python train.py --num_hidden_layers=12 --num_key_value_heads=1 --norm_place="pre" --norm_eps=1e-06 --qk_norm=false --bias="none" --tie_word_embeddings=false --optimizer="laprop" --weight_decay=0.14 --max_grad_norm=1.0 --warmup_steps=232 --schedule="wsd" --final_lr_fraction=0.0 --train_tokens=443100000 --max_steps=13523
Each number is 500 + 40 x the weight over its row's rms, rounded and kept within 0 to 999. Layers, rows and columns count from 0. Numbers have three digits each. The size before them is the row's rms in percent of the matrix's.

# layer 2 attention query, 288x192, rms 0.0821, rows 0-144, columns 0-95
071:597531598498509528506479513470492502520472473515467467533476558471381540429451451520488552479501465458428449466452493503496452505434519521499561471429476506552451486486427492431506443459457512550442499507520498534533374552497487500497466495505532478562505504493506429486526493473515478487
072:479550548534496433557569460474477611519491438433489513451508520499452447524533552449512532501560437489479501461483495529410481560432537527476457426530528484468517545510483519470500497524486540537554529548459517551483483519557552485485475537449492490535550480499547395559529505525493483516
084:489537470449514515531473490525537506508474498518527521501485547521439487421490507473512430520530517506605462463475471474472442476607545445510527520543502489532516582442461496493480478541533452539539545564476474521478525458539532511477490570475472560417513453525517501544451506556526449505
087:476479474484501482509472554551463473453513493589476535492513480483449507517573502503555525540437547484523483512556550472653591471500546544511419508487479520523453524545506486551486491511578524433510511490521499460541482545515457526531479513490494499499491418525528530450519567587516491492
106:514510503594479491517477507464522537511501534510497501477497506544519524536490533514538545483580440522554535489424462528466378555513470466467518472506477470407502521447575574467517475502419459571439492462472451519492522489486489485543563479518497497580509538513483439510472483468419484497
094:548480434487447482467488512487459568487486534547549491491541543519456483449506548493457480514483473504501505431476498442531438396467440490563542570533495509497486528513563488495536536510523460536569540518624497491490442482523550520483582510476473531498464521529602572501500514514561492464
083:513527506504474523452459512514511506422505536492557471564515441523562504501483506491437459519475490536480517544431468456516461532487485472507538496560529489505564486571548545493547470503474514482532516508520534494505394585473530567545481502506447482565483523433466553539588525456510543514
087:481540530506480526480500471429527481475486508492567498551521523463543451486415492427381508606488536421578506497490539514511540545462441535476547488447430471474517411497530526500519466484500563534588527514529497535531524494508470568502531505564522483420438545470577511507557443516546489535
082:422637527497482447509485519514572469574535492469411524491377491499576520475460553518542452471489453560458512496512520520468457540446562476445470464557486459564553444490498463531516506534482479553508533469470500464510515576505485469511498462580512445560504500530462458485488478542482478547
086:483578520490482486556549498492439482550491512469577461509507516495491491476519529550460493597526487416578548465400436486505486467507568536512501562464465452456465512604493581495499494522499528554549511515525517551468538481549480449494472565432539502408495416622532423499531508496537486483
092:502455470478486519520474486474488532478534419493489492534501551514371499370514501475461544441570502491540476453422454479508542407503464489580478532494491432530474469528551488516503443490519495490476530523511465522479520462530519425471500508409538561413489525547500504482484532486582467474
097:443481484470503463514416551499483570552540522565502548428441508502431478488490498514533481455513457502504375429525490569479404453487527501533497463546486480487570521462545483508482489458448526506530405450461507455530538477529484526461515478558535453504536537549442494480548483473487508502
095:544500485568516502496477502534544543483536455479505488574510519458461473408512509462498515504524509543536521494444454470509508476528535536467493487456468478476379442556563513453464476547577480547448520528528498576486522446524489462488506502399503552485509392517465528410441519564462443514
086:478387517510498483493453453490462510483588527541528533468521511499492477554522494499507503463479446555416467475515512539445447482489489518502465455555559429514559496501527480493489527487463438499547441462557513423476441487496499528522553553472516456537458547489512462553550512529476480557
104:481582442524518474527488528561628485540483505462463475544521434519493500452491494514496514507564479482519524525425502523489509596547506528444439461458466483568392439510489483512439441531527503560428523549432474563461527468499449479436463487457498545478516419545479519509422436470449454473
085:414538492559538499479470557514534559531521518492433484560475476480461478458500521471496525453500526543451522440482513554503478454448528538507460471529498392483452455547547541510492524549477465495464507469471491507501468421533562475575477499471518515522495469494401541460569501490483414518
087:472553532536504422576449542530532515517499596515457501496477536508477480492451493557539537464470447528488460461484571572462514466483514450510488456491402437518529464490474521541483470476457579556483423509493540465456577567497503489468454432537492525612482518526435486508528481519464523510
125:455573531520520478545493571520554502498457482552456532593538459519584458505458534521466452503490465493519483557539525554483508464479514497398548477455541526448481427551467529500511519516461547513454469490498496495466524555480470482473480526554471504556491439509428525498523470478493528481
095:572458491458478554488494488457474487483482465498575514505545514508554528506519486495429536551495535508561500499523477362565512496541409525610565573478529546496452546481500433426499529510563500527573548537493522495516473511476462523511577510481433492404482469537575484516464527499542564499
079:506408463532543435529487522574539550502487527466380521458537554520458461468464532531523507452486503535456471506516468571404508508501485486491458486496520447484498517548511510573477479509506531528418455477519502543497541473496535475389467502401509486545502472534494547531438463471427491478
082:508445447428516470518534499507605558494491484487449470443534520486446508450504393488464511536520446480588474499498446444489451548530446552494470525466467530517452522463458481444450444494474555528479492552473491506485597457513499448468481571508415593491431407541529536468382508500514504482
097:477513479504560519549498501538570543483423496506431478523528480479535476500513538492507452529520443483531469557494499532406490486511492500474517473451526511503470457530483515473426483500510505504429472538506500551487481503435475458387444544487492553578516425500492510468442437471451521439
092:568449483507422524464466521496534470456589534500500473510468428453541575547476506592519499504464536489505488545489496420551490538522515498460452493497440414531492515434484402471499547560473456522520534503471493514470510480527396537510527504450485438495513513503480520501443512576482516520
101:509548564501483493447499511502392512474578533520560546489498512494497497511512579500563503477396481558451497449518485509513527484474555446509525526569543475532528496572544494502538600450503467485553530438529546447535428455516462523593543515516608516460460575492483476450550500534442496578
096:545438436506478454511498426531541522468570509472439532476489562491413490466484481572477631464583544504466513514513484431527488510475476525519451514454473493541505515483506497545499453560510521550516470515473504526503560554462427471428504460427504490498548459505479510489446531529554499521
080:552466486591480495469495494529443477455558606553480550541483523498464478542498525547542553468421523515411499489455523569484595520487519534522480524492435402483542448558524488527516574490534521475505476449547570444480516488464478531539499470435519483555465558486441513467499524477426496552
098:451541518465497553468455502486446478506482518524522506473463427522504539529483550481538437409495494532529508441497526481468559490526524456544570484544477534546529512539574484533497530510537402506512566431452471459488455533525489489549508515546536468465487623515537503542553459481500492522
094:444539529585579490502523461493499490512515534520420520517490533461471432500467549497505582394519441507419442458503467608465512471465506514485518484503448507492582468559548513516508490447470545507469459412481552534534505475475495455461504396462535522553532532534474493473594519490494483543
096:585495487586440517452433457535470428438540543612517563507482489516525521566460491521500480470527505530419466480472552590527518506490522451535501489443489475513517507507503404474514508525513490496551480494554533472471458507474493573522506446457525415514559555502449475573565498473459519554
090:470561458433494524517560434493546464564510436458529426440498451484566545451553504505471510556553523527560591556499480438543509526554565490443433459497498512555499544419500524501472462473468475511491582566411526511514515478495450448487502508592488485458496478531497475523543561485547530497
100:438491559480556502523511570465505533565440530443500433498510522519589472511551538405480435560392523431493507496551465495492448490488470523433486548517578575413510495571404468488529508508497507480510482488509451488448490474481514501524535506470446512488408517497549510514511446465536553402
092:565437494577492502452516467545439505481585540547528544551493479513501499566464515530525495521465480579452499455449563539493540516509462462537483520471461377521539509556538421498532550532478518488582499513509499474502488467459516569505490505468534450497495519513491444520482505581401499573
103:526474417537504410606503509498421510469550493539528516484485434503541522430427441544569588512510483518423460477487505525514529443501511543545522478419460529504493532580563589506499429529490487504522567450468517482482509503482505455502454501535472476503579519502457513538604550434493487527
093:440455502528492535460524517539493503493508629514522532517549471460375486529451555461486527477480477547441540485494438456517500460525477489490495494522491500527455541433413472509514435448424429573539513509461419461480512531505475601596479500551446506432455484530525399473507510526518576504
073:485497518484507583384540487490585529582485470396500510536509490512555500531508550539463424481445492492509536520516538458488481454578496481455511461540552483493529563455515535465466533533536512468563429512521422455504543492494466495549514562467559551535460555461545575488485484530526549493
117:602615510467505511545497508451541522525482413522497474469519559508600536508499487536475449535513507423535462499396569522452457513473489492499545532475453502460534477530572588493468509502550527448524490501517513528493454523501522501429576529472545426520546536489497571499443505500510466483
107:434409453532518508444480465533478491426509588530492534504492484485374456547505518437475537466514482583430507476569448460543564534467472534485463491524474517514504547451431474522534492479446511536492575522472494473493568451524492509613420411515466574472495460500540446547538478502521517486
076:493513556501482523476493434452549480559518498429515515523561457523469478463538602524438478552495485569505507459529468522463472507543451464501569423485471499531492512474479473438470473512440593576493455472445485443508471571498440508529502566493527556488520523463536502411476478497534494501
065:480461556439467464456528498494475477473475547504428473441480523456467445482545442388429533573474450483548543533577451496458436551473503521530494457479530464450488433497394467478512477523491438523456465467488477530492439389505513462515494568491473494567483402473542486427489544482480479448
092:537574569438516500440499477516501490574534486487510458548469560393508524486488510506529482495434521425536470584434518507520520504539536476471493596533517444422468461505442502540407529474585463449463457580526470549517514489474552500505606490479501482527520501509477499444438453560440527462
104:466448556579492543536550494543471459434527543437485563478478445587514505505463569461479522539521522520492537486555473492529542494493473485541429518505494528568487581517522443448600473518442503573564572428513503412508580506502490461573442473522461505471510540527498445561526558534534524514
084:547516521504536530505551537496495497443613550466537468509552500496497471612508497467482523476485489598449523511572455460518542488536469545496443479513550470547490528428510537501496517458501555492502537525588459428478541489513526487507555437492464473481467570527537491499447495519520518481
070:580467479490503527421382476485591552492514515536547476487495495422508472525541516477595521513466467514462511499541528532455506551558509444475580445545442465448522453505483533533499411464541578467492474474430527502476420496480521516559527563501574535501530526520525518478443486492477455513
093:525473525533473552511491454492516485466468486502478551461503475567476499534468532510444516506544525535467446423526457515532480503490463467559488489534482512554536591461547475447504461469440506548581494442471447461534533474513458541608501514530527545389495560600533505545545521489592529535
087:557476484529478496441496490480563451492467489534538472497490522436544485500552554463531494446489451480541570522462452491485505467590544512479548435505549529483483435542520534502440500541544444460409492549511504458488471482547522518439551487440508462444603549429519566526480486556468543478
088:426479513515499509494485430546558520415553537515453539433500467555410499533444555418459465498523535564444465451588522500496508484481503435545489460534478480560495578405516522468537418492415518512539550501491504451521533505475463492532438524490524568509531489544547409555527490425510500540
096:489451434515471501457470575518511486548480501496451536560501472519431469446437489457501539434462432551504564478490405502494537468572460516467528523491509554502476487544486440496495506544478509511488502509513506438442520471554522555504496442451492552466484465461490553477491486545466496525
085:460506561512507515492478469575521493490544533494552475477487494505506483506495596469524550481547440538503454444488497503510527481546504462540544381519467507485496530550529526487614402455461565505533550414537568433530510531483517483444484484497524493489526540533519557509510551515489474527
099:490436483514505483513513517502486517461493504474440509470530492518441470445536487475519508501555448464497510447549446555493426501523559481547455500466462496495503523495568466446495472481521490526543475483527524456501572441486507480539429474480486592559524466551462533462505543525482499539
110:561506469524433474493565575523429482489567512427470455519568494479531545474489488549455528480444505476489617509473432480533492498483484524502487550512555520440502522529454497522465605502545487448491520546608458512400473498528540522488578539482444523500460503522491497476502513505520482513
089:556492473468559562510534518480436514571450455517537484537475537493525516524523462560469438545506496462576539553455503468435509559470481525434568523493478479460456442463427508453435569528507544513458493574495504537479455535498479521494611505428505407582502479467539517485463466498465529452
106:442514494482481460548534492484596492527487478482383497471423526531539505454487545488589489521531467456488478528502486578472468502512525401483476441518493555553472537542535538448544481536501479554488432461478493490473536462519508472481379483531529546527511529471442535594513474468512451501
127:527417451484433505463531494488447473450514505491511523496570465522449512427485455511489481470552552515526577431495451443497472556589465547499495533453535509508514501477503428534446543497513461509523500552522460478471510452492467525515556527436466541455511420516551492497511554524476512488
089:507427463534439496505478569551488477534550456494433456503454494503511522479506509551531512577467408472506523543566418534497487515562525467455483453498524508472505497465437482407479546571502484445405424517542515465433496501567455477399572510491515464593482462415480521477534454537467471500
111:482539541444485479507433480504564510491465523531455566500555489538451498485460483507543463514515522545469469492579471458425521412543520509526467573507561565542439519547506519531495514449437519513626474437533478488487480524453533569513466479456542534477541469470475467519598513454571556456
138:481548532554541526508455557458514543513489522505539473503467531471577474515532563514450515531450507486512498555508558528514484459445416523483520412576504480544562479482431528509519475494447528441455554478490495539553462549487512411494524540519518477546465517480477496488466420483506517455
141:501496469523484456483505420542529482440520496519443539489520508536400479523451464446538514406583472571465527412452490461522528482506502488592484528489507546512450523494608477478496479488513486550537480487495481455484566468550513573501418514500475510421521499550526494545560540502521517535
085:509525493532491401518477585527488450444494502506429489505526485519504502459532521504578526481456483448466535492467515575503487409514537526516500552435482474418480461481560534514513551486512481508502448500530373469436497462537589510511488506547562505511486502523457505478508551473535489518
149:478515585465566483511414529452513518541461467457514465510471488475549495527537495538526478526401466473490482517491572530466485465464519534449499488504457482520576488528493522512525470452483509460468490467459477550523453554510543412531510559537523493525491591465459527455498432486450488503
105:486513551500530524516517460514516499451460568492515555467420525453498482578502489490532506465476468512460429461509492547515532451449620435573453504434478476444541461511559445531541486446591486544551502529474455499547539515478536540516446432539547490448557542543537498487543502512523493577
139:476593509496479455520412486538536475491456500557423540519548499535405494482461475478570514461518494525471434487480533507496522367485553480550506593498506537483426474499560543488535466466454474520564451421535472493524528475484554547499437456560552491441520495511477443542584525447593473509
124:504515520466482504461486447562527454507565458512455471498502512463516503548518429550445540464445504598481472459589479432507521461506473489473465469464522475498516487438515449513495496501519484474455473523491476485476501451552473470519541572488480437447518471516460478492525494487477558509
148:554516484502509526512504534456489513542509485503504466502453496489619535500503527535431505603430533440498480555567501513474522536468476489430527468445542482485513499496373557530508508574518520495460489535513483545473422560466481425466558503474488451564490496417482506503511457442495547462
110:412560514551476473510480574512487462482526426520500481468571458517566467514553521461494490519474474472440507534460525541448528464426508533450498530519529529460520465485485538512529512519430446518440470505573404510492497504480497499500457548553547462483443469450438458478453454467512475483
127:526532438481529520503507503557444460484520508548526487523513484474523542415538514532511477474464510435436503527443619494503510447511454532556509508438427557442441513539504513552446509508470492453518475517504456496475479506530515506472516487503538464450548540504438501497457462417489445496
158:401408525546485519451482455495576523479565505558510510445491471509455478536462487451491572451500426564499529391532398465496498511521441470554471504527519482516498529488498450450556513494491503598515547477536454455530550503503483534466502500493450511501513480570487495566531511521474518545
107:509511541493473505503492495450519508476483522427513504468516507521485408567449430548485508497538463559550485420463392516471466564547536442483484548521577478489554498433577453432518556486487474533493560445522530430525542499496485539518450501523490469525433520527594493467537519540510525501
134:563568505470502477561550527481503516564439438529457477522483556488560566434557486554491457543444564436485480606480617520488480531447555510425429472504481502464521463526484593565444463534551497435532445498437566545464490514505522446584506471551552490538502510433500487483472521521505481465
107:472433547555482487418479502529483520452518516510499482469545495488461458543491564454479594447552480569451513398535439469500511436536453501531587501496536473510508607493492460472542449453456501564476556507531445515502483486528482511474517497503478523475492488538489511545540440524494559501
123:507392434496513417493495500451551600493549520467503519434462527546522445518496497447479517503491434527493495429557426481475512595560476490543493467547503459543511535439515490422546491466520546604511541461490515501549521470513419525473515549498465521495479429525546593475487547540514486501
089:465431538485504456512440492461573513470504532470564527478499538543502448529438461415468516543548444501537495422587471501447477557613513420550528492554507472542505509490541458455509504443511547570515514496524499538580548489452508480443489523495483510529499512508529506518553505530492533555
134:517613529402510543532503493552412471560461468531503507516528556481464526463544443541494447560500529432522483572500539478521532469502560512437483538460461543461479458496430570568452491499534493429478472588486509492494492529474454524526530471455521489476517476495464459398468508521506492484
120:499376488567496448499474474504517511496572510457431522517495492472514460540457566447533545460475464551478519470588487558495503509533451472545501477509546492564463505561494448448491530485530529567528460429530496532552544488520507543499468485502510536519515527534492572566506480552457506525
112:496436557543506528485456504530543557460525514431585497430566486527523468631475498498487526505529459528495483406511395495432541527492460454567548515530472490520483557428512464414518537500528531542505567499527516502483530504517486569497523515498429464508533458569446448526521468547515510506
094:540512464454528500454497585479467563499453467542504520490495504509497487435475572519461536493539453404391464441497488480521487521537442547516491482486510480481481552427456547543499499484472551568503488528516539485483387482507446500488571465434512489473535463541522496453481581482528418509
118:545456443564484465460464536472513541495535527512480484520491485475489457571444579487532528463515455547444506443486425557437514496511453463549523452536561471480543542485605480443538497465462496549517434448526499495514480490490517513451495516536534552530461573514504571536516473557463502525
101:406555518465523475473441469452523521572512494473490479503512464497521513416526490505452465475512466428479515476430457453501510493475495522443477496479521531582393450493536505508445518542515425482478582564503505496458498490544462516486509540457441453456539429553504542404532487541496536457
112:493500454564476468438486502483544480492508525537422486501499529457494448555448601441499517486465455568428497455520427560484522529513516484486437454569482486483525547517494438504534487478457526583448474449475565464517466476509533504407510502595548516519447586488487589493553476508436491523
115:448444502461522440511546516497571485479522444437472557557546459482421497386562481534455501466485460479517484454505453484552474546525453506483523543494479523526469570467527444548520547439540455480523534530513469541485542512541458564479486555448439531535526423538552484456463506516532522468
102:482487478593528434413457464500563536513571475494517521436510492548506463545479535438534573482519445511454473438488488549447504499470499429527449435518544454538504543546503520438546459479486582583496487440437550521473501489506502597454474498544516484499530503523540548484591518498527468528
104:478466494534460480487473496501517427511496548491443482529511482431467447527448532503546472456441452537489514493518473592489504544459550434553485485516516484446512571470572487433484527498453487542486457452493463483534520503485543493461470465537564563576462548534446548532505454551440554514
117:466418583487520477520500534541533513526562445539449568527549483548475513469534449541510484527533515524523525468564500473492465422467457491557543467474554507591443432547491500440466555501540523458499511575594474533457540537476473526518520547469444466561534429533476408486524496498524510487
148:534471478406509541556569526496439508482475464466550518513516537540525546425547439547397487526542563415565508512487496423516519576537437571491542519446468511483494532477466510543489535516537493483531552600518487484482504532490482515556545497458436498503530457478546455472449555491495476466
101:483463476539469482494488476498489439480459553461505545467476482452496479497431590528576521484503489483458486542529468567472546521478482426457464519506499461503515506540545417497572489511478473535547468463456568548501511500540501504507455501468558506516514589548447597541538448564496529554
106:527409498413490488500498517507460547460472451513507540496535525555481499455528465498458448539522528516570520505545546411530466592542501491485496554484509523507513590451471461553471557505580518474504528558553459508479522460461573492491523518507448554474512380441558495529397545486518472455
121:478409499467542542507590488555574491433571455486490535486483487535516498444504540433454534500490446497524534503587455494490528547511463453554481430417495492543480537526474346456532559562538544529502489521546497553508539457506528530456521532483459515566591435511524521553454513503493446495
099:546451523515480491469469497487466484458517451523493545458487479526453482483507419530462500588511537529480467479566506418446530559590530496557432528495490466495512532523526426514437581440474501539591503540568521502488524484456545552469486500466502542483511424427554548466452541497481484469
123:490565486599510506454486539505493524486515583556527450470479504445546494486463567460533557389464431543481518493506480580538498436432446507535499416587493499506487499553480466446591445524478500513466510421468512475533450510504477480521543487499501481550493508573468555561560487490496547531
094:514470439507476432430499491453464464464517507453448526527490543469452450499400510521514577481502505564446527508503482463490556577458539471590454540562493459471527510524567443539462524490519449575520493495484512478470582494545520520466449494560494534446477513512498574527489510510480541502
104:527476471520488497453458510431448439503506517588455546497439493522459449467478501503590482482438487482447538524471623575407476492425526441548517494580513431476488489529536505455474580496439497492540431507493479483541528500506494504514490509496538494518474582568507513481580502462473582539
117:448467576518538490566462448507562495568495490459513427489431467494537532537558436530467523506461517439498486486495512517486494499559471563444485467437498570510546474489502506502486442475518519491481483459440468553526453536463436455510518512501516483533483570465447454465538500503489509531
093:516520514563485500498482474471516470445443501471456541503463522403475468580467543483576495395506499569411466501482501582470525442401631489555428541530528473478530493482531514490514495437448466551542455490482475523470491497549488482454489427540582486489447529543475474482550454464483486523
098:558585415530471462458403471471462412523485507530457557495474540490481471477468465514562484492505518478453467526388608528466450505452619508515521518538494439461497439499495523537475561493423456466548430522491539472479451512481528465536434475557572520464442590470548516505634533447522532512
115:375474542476547446531560462588593540528576440493495489477484467544529502539532489491440492526476524560546510528585465438543537474579493548525459478401503510519535495421467459491527417485553488531480501516500441526493532449505445463429508558520468477449518401503509439507414475492533512450
089:521475539498522562527553536562543579493508510536522472468457483476551527495483582545511478494511489485499503513564411494472516394532465529497498463456520510476461464524408476432521507500513619572493481527539512487452477465475480549507585497429472465549504387553521396494498467487491477545
113:478527503519512569488444517495504441540500570525543516485449495511520481526510519488521495542433439460445509497451497565466522523452548474472533505505519459449478487523484499483553532518424467493462442486465510455546558502519430422557503548494555469495453604479408565484530478509449555512
094:568433554517500446580460482486453445477449535459468515475478439540561502508431500512506538526505461442463526458535466524505494508533511424552494525493505492558481589449531562558479492510474493635535566495451446511529556523434550442511423460573436498462512525509456516493542566465484522427
097:420437566519534533445544478496518510540491500474590500521490453503445481500465495436491491505503485464464503432541398459519508532515460529503515525595528453450538546432499489525516496508511518621508530495475465507579576515474512530519439449464492473408462481479544497466461521570540527459
082:496555523526511531536531526503546499542555474505567533596456475521539469501487528489477475408496490526496488568439601516457514416461510579521434452511499559502557430465449498443537474417480540481451474455512472441493408511526495568495531502468522518500470580495525502512529445568470491545
103:605502427499466514529491518508461513408553465535479519444464525519537479485550519494457518503507523505498474581455540558552520465485534503562455490424409564513443496515514584437510474451511545442489530486528536507494465450555516544541481553510519515509537550530463478520569515489509464605
103:432487548472500448398449462470525491583469490527513504516535486457491522516462508475571483521468478506512457453565454452497485617541509517451583505576555427491484562375502494570485516549449452517499519491473473511508528476430475509521517524545523441494416466544498469463517466522506548434
082:422550468532538480523521485512562478600498516535534490554496509510518475384505507511497433472443430511492425469456520533451499537399494539458461432525483501496530450490493461550514498459509449536497532498478461463542402465518483520519570514477504540500570531505539537484465486484525455506
088:475524481478541493432530466439516508509478504389573463481528476524432489484498453428462545540479484496481507436450475499475466598545504476481609518570507447462512467496530551524507486450503527558520432541438466504484508528432519533530499506460518520503489479503513499515490478555576579404
086:499525515498567559521538555481515432614486543513512488575548523515450502537548435472496543572481542481445522476496456480559533553487501469541528526580528492464438563483441432532483508421508508509518467600515510463469581511567519510517530453477488547443448506453568546513367485473455524451
101:560428540553482473512533547536459499484530482528566498456530522500520507564518470513508459573549583494548556519554472421428550515517507489512411558495511451525509470458565479497431533545513469538466548498489495561487569450432503427521498512428469512519506483470400474493469542559480505458
090:470486543438505556464442459440482492542495522472545485539476462550452485521479478457549516532535508519474451465526494454455482597478487493520535468533542455434502575416484456498456502491542480537496510515504481526568499579460513505504531391537509495482577519488567473466556502482525546498
101:546542420492490555513439560494470459556574434549453483472510469446510475456522535460546478440533432500438449496435490588493499556463546506494523435498450565529491472484503546513451444459511521514462482468489507455486491513588503517495533450514524525487514572527499480476500513439520456614
091:538542488514479432529504421560462487470536421521468511469457575546551505500500531495483503490491526523548524581519524409510530475547551494513505492449488552560552566459498505483489469553538507523465613440503567475542512490526497544410544528559516484528539496500532512507464456453503474488
099:533517484498507552535399543496502459578474471515457507514542477520463471519507562452501462429531450527538501470502510545443496545496491500516548447506488581466457516537488520495499492433514478453530511512546498517511410496578482526511502460454532522476551573484582537501530503433481558561
086:524463478535516544466473500505574505511506522520506457488449558530531474515488448478451477575464588458495509493460448477503515587499542522447462515616487534459526478507475483576566469553517473476470544483433478500411535484408495450483502506557544479480486496450465461568475514448549541432
113:446547462511475491472495550489488508575574540500415474509606451465431497537514527530590510417424422561448504470471476565462485486445494520446450483503520489514487466511533530454427508481466532525502441465577505469518433429529511535538473495474511564549447486591502587439509498483483475560
099:486493483540514521501455528468538575538428473554503535502561513460532481537510533482464482516506511470487501474463470547512479552454490525506561474468446565423493512454528534530570464509531449523509492477469484520458489476525524552518565529537560448502505529475567509481529451446561473501
087:594496462478459458454511501552469473456496476490440465475511496517570507460504488493492523447367489463526496550535498501450528518565503473499490547519485487528542461482520436428448540538552479527482551467540579442477543441547529515494528521504496540520486445524397584445394513516448473524
108:521508509440482482538490460487494513540478500464525449552571502561519513507508498524429507561495573494540560497620506407472516502469480475506512524440563511475467524512474495525482557520503493462504515549609480485485480596499521522445501478464433496463492426439526541493494509503496525500
080:448572508488517527535505497467529505491554583504556536538474445592473487500469528567473533486534402564522420513431464534454522523475459519485527520518528448483448525547491469483495517415440560509612474494526506533533482542486403506515481498455452537494506529529461460534529523455437500571
109:527525460455462500470457512541477492511491483473468478425511455414485501480510485500606493416511385471428542478436387568467482497513549463543493468560521548475492485559611523483514489464483504549496438453470517448481518512542498486546454495493572510526490598544458514511502505515475456524
101:533502505499474498518568511593487456468556565472503510531510469592513608483463463559479521534489542552533531525535498469535563553560501530483403551431567458528503500477411520540440562531469498454532551556532521520542503492514477491538516508434433506477500445534413467483549541476467488508
091:509534462457516534478503473546517468475555504517483520490489421523547474479476562536572503474510385580466485512510439600453533483474457479467438429427512447573463458570507494484438581478453532486457478477586512474492429468507501514457530463492490559553466538559447541443573523494454462575
086:541503440490469514476528499542500494453610572533421517482542506500457563464460420560532510532517528514460518505504501450542501580503489555466430491471519474500498552514519525514467566525464512444568517483467478524538559475461433573542442507447464516563505450528517472494514541509462446503
100:475503478487483566436499539480522542483484530494568414516480482422508475477563503443545481495446485474531464486419425496472456480439562515497540506583442484451499471538541469482564493456592466526423491499454518466496456418492556543513495534534523513494488560476586525467459471524520516476
076:490461485571493439529501481544493482470524503509471517442527459540462526491452462494504601491524490516444561502524515425520540544586495493541459454465502551531518531449499554539468464574422523523547556507455484490532557557431461484524442510525496477511504455531503419498465520514460519530
078:577571452502435471450462541513469490565522463468518430441517447472546534495508496492539538493396482479509522457512509507482490519519495451481560555516514514459466492489495438473539563556480515515460528459547458420501504518551524529535553571569509502488476455539502540484448510506474507541
105:464481517474506460459461499390483494468443526463523480467493474468495442539562531431525482454462450495499487495454499532434453514521523473503555523577492533480547487546563469481567454451530482574560505430474504509457489539529522481502476503550550480537474641487528483537440500530483513497
080:476433507555522461511469500488527533506471424532443511415474547456475476515504556461497518517508459486430503461505528541511464553530479396527550494478492501531527514451530517473536459475484516550518526469466519467471500515517513507508496479617621464557485520528566489513481506513521493492
077:566537444531469504489378499557476504557493514531516495456582494429497529504473466563514524498530485458462521438421520513517493530488576495550511514520517533473493507477525523494499521542469470506398467454480465451558505460541552522528468484599511540508495487499511550486542537495519508529
093:466502557491597466546543460501559474506518505510506492494510562583520490542499504514491502523521503542516557535630513488553537451539528553485439479446487469564481514437486508556514418522515487483574539503525446564477519520466453477439514526485498458457553444484525431538501446463522578410
084:474456505475524572533527477453493504464552548526533509546508537531518494541454548491455440476521550494482477567502481480518503381426454533469517488510530500443482451519461479512632500460619464493512392521527457520423513528475535513460540504454488428518482519450548537585493440454535524452
088:529525504415446475463434536495443484556517497465464469482548466426478482472525450527500494533465415439518526449486450517493504470482534485512549553515560500465529456555560453481572547526463416500451427514522369423532522501515503540535470479518524510524544432491505515458449512524527479500
080:506455565449523456493481489579464473493532587544533497521483470493452547447417442490546510452536457519446504474471441500506500482492569464526474440461475428507459486521549514593485503452494554477489515571481458511497460495457601531572413519505506504499473547467546520442506522491495582479
090:451383516491498430570565481500475576483553534475498470470484456543502515474483526446519525481510455498456506518578478491520517509573490430523418462506515476549552566455544486530573505530485566521488506409542518542564483540499540518528446468485445533554580489444493462561509476464477491557
084:477536491534483480545492505540486502506471470398479497460463486552537455498505548525556494604569504483559414504452516497449434444589513487498497540472473525472521511502518548480514471515448496502458478433498580497502513512494526448476432502475528534504458462455497419476505462471403443559
096:508639499469457524433505424513457444557419481601559484510510514380471500470546456551470431458487491500552505534463539502458479487438508521510453509520517483457471499506523510522408498493540434499523548521473483461520492493559511506477571490466514504467477465544469502486494540478545538461
093:486385512508517484504550494483536564477581515470415508480441449568572546435484581416463585517455510521470537477572510523563542500590459473527467434498506510529576562512452492474551492535500520551489511508474457547543472512539439517471511533538484477460517512462511506514440503516533518504
090:525494456511510479523531612473470569530484466501431493465507509577538472521549571577469592544443449454480502496572502520541518467548414468493501499512486558552538569538477521425559562566510512540528505458554551483501469503574440520473523502544438520405534500506500545496501473497513493534
080:521496494486487469520496554499503497540497473483442502487502528531554502535481523496485573551449464560443475465557460527542514468507410485507511552470548544491520607543494499436589625505478484504557487470617532484492461519508466506455486456514483488547528508499428503505524488439501475513
106:547614546454489538475466479519444466512449521555590497491494488485470503515527432577514407496518528468522444507414494479419496527400573516497524509493497458452440409508548512563475491514482478474503529544523480477474493550491520530563518457461558458502469537497518503471499498456484498469
109:485344475556540492501552504465542555479576446439459509468507481530547476511486555420522557528457493507486510482636529525566499537599448470506465491499497488544551557471477504467578486500547532473481414467514550537535471453495501501418462547514490529540513489481522523533494466551466506499
091:482448515511528446505544466558526533485542510522584496480450469555472463558524561464483521522523513545491475481530487486413459580502524476526451490498406473479526532425472523515582414541487552544486477463509599534547465522512474500481506498528464514587465519423510424482476472512480489520
078:450534526512512534402522453499513542542456494507539471603391458490499511509526543524472452511437472458457499518439569490420545520458546534510456412536510494483485494513552497511540464541436544508469515461477544508555364512528441479525500475599522510491545511400542465513480490491546553479
114:465455430544536488464500537490509533462579480482451515523501468573486451495462581422480568530489462550518494474613500499516483498597415435497426468510450471541530538480513508467546489471469545535478478408529572486559513463549485510463423531488467568462540465467556479513517517526446471552
085:488483504485494514441457498509491511515448509535554490512433451423510552524608547546514425550506521415521470527486495467418481548491594546512522479477495532462426473550559545488534523583524468478442495503403511504533447487513418560526508488470513440495531514422559520498487539533459510507
115:529452419562473509436531558534498520464542474514448512478525488559496486520493527439526586523482482542380552377564437504524500526534460479537453503509475482507523591504491470446568535503526513541476418435533547481439463495529503559467476512462456536458514495495490540535497530550525460540
089:428455508522532479540513467522540522485549481488478513509513501450487530498511546455520504459522457531502487552497577551573516528467437451522435542499494542580533558569532450462571465474497458571580482478452445544516559428490429538426520481585507512597508497531542457549493491479504515531
121:449450489549539483508548536521579575499487457469462534543513486558505415491521575420463534526474481489491501485567522538493501538496459524471535456509466540466489572515455551507571425506504613547544445436465536514518521498546483598481456533533481567467513473472586527539514493474498533482
110:467509459499468498477444455508514467481589529490432504461526482511472515455436535503496500477536430569500514486556488520534532453568446401556429492520524438507473519514553449416547519485452476519512545437592503483546487480495558459477526501505495522530524515536473492523543545538436479568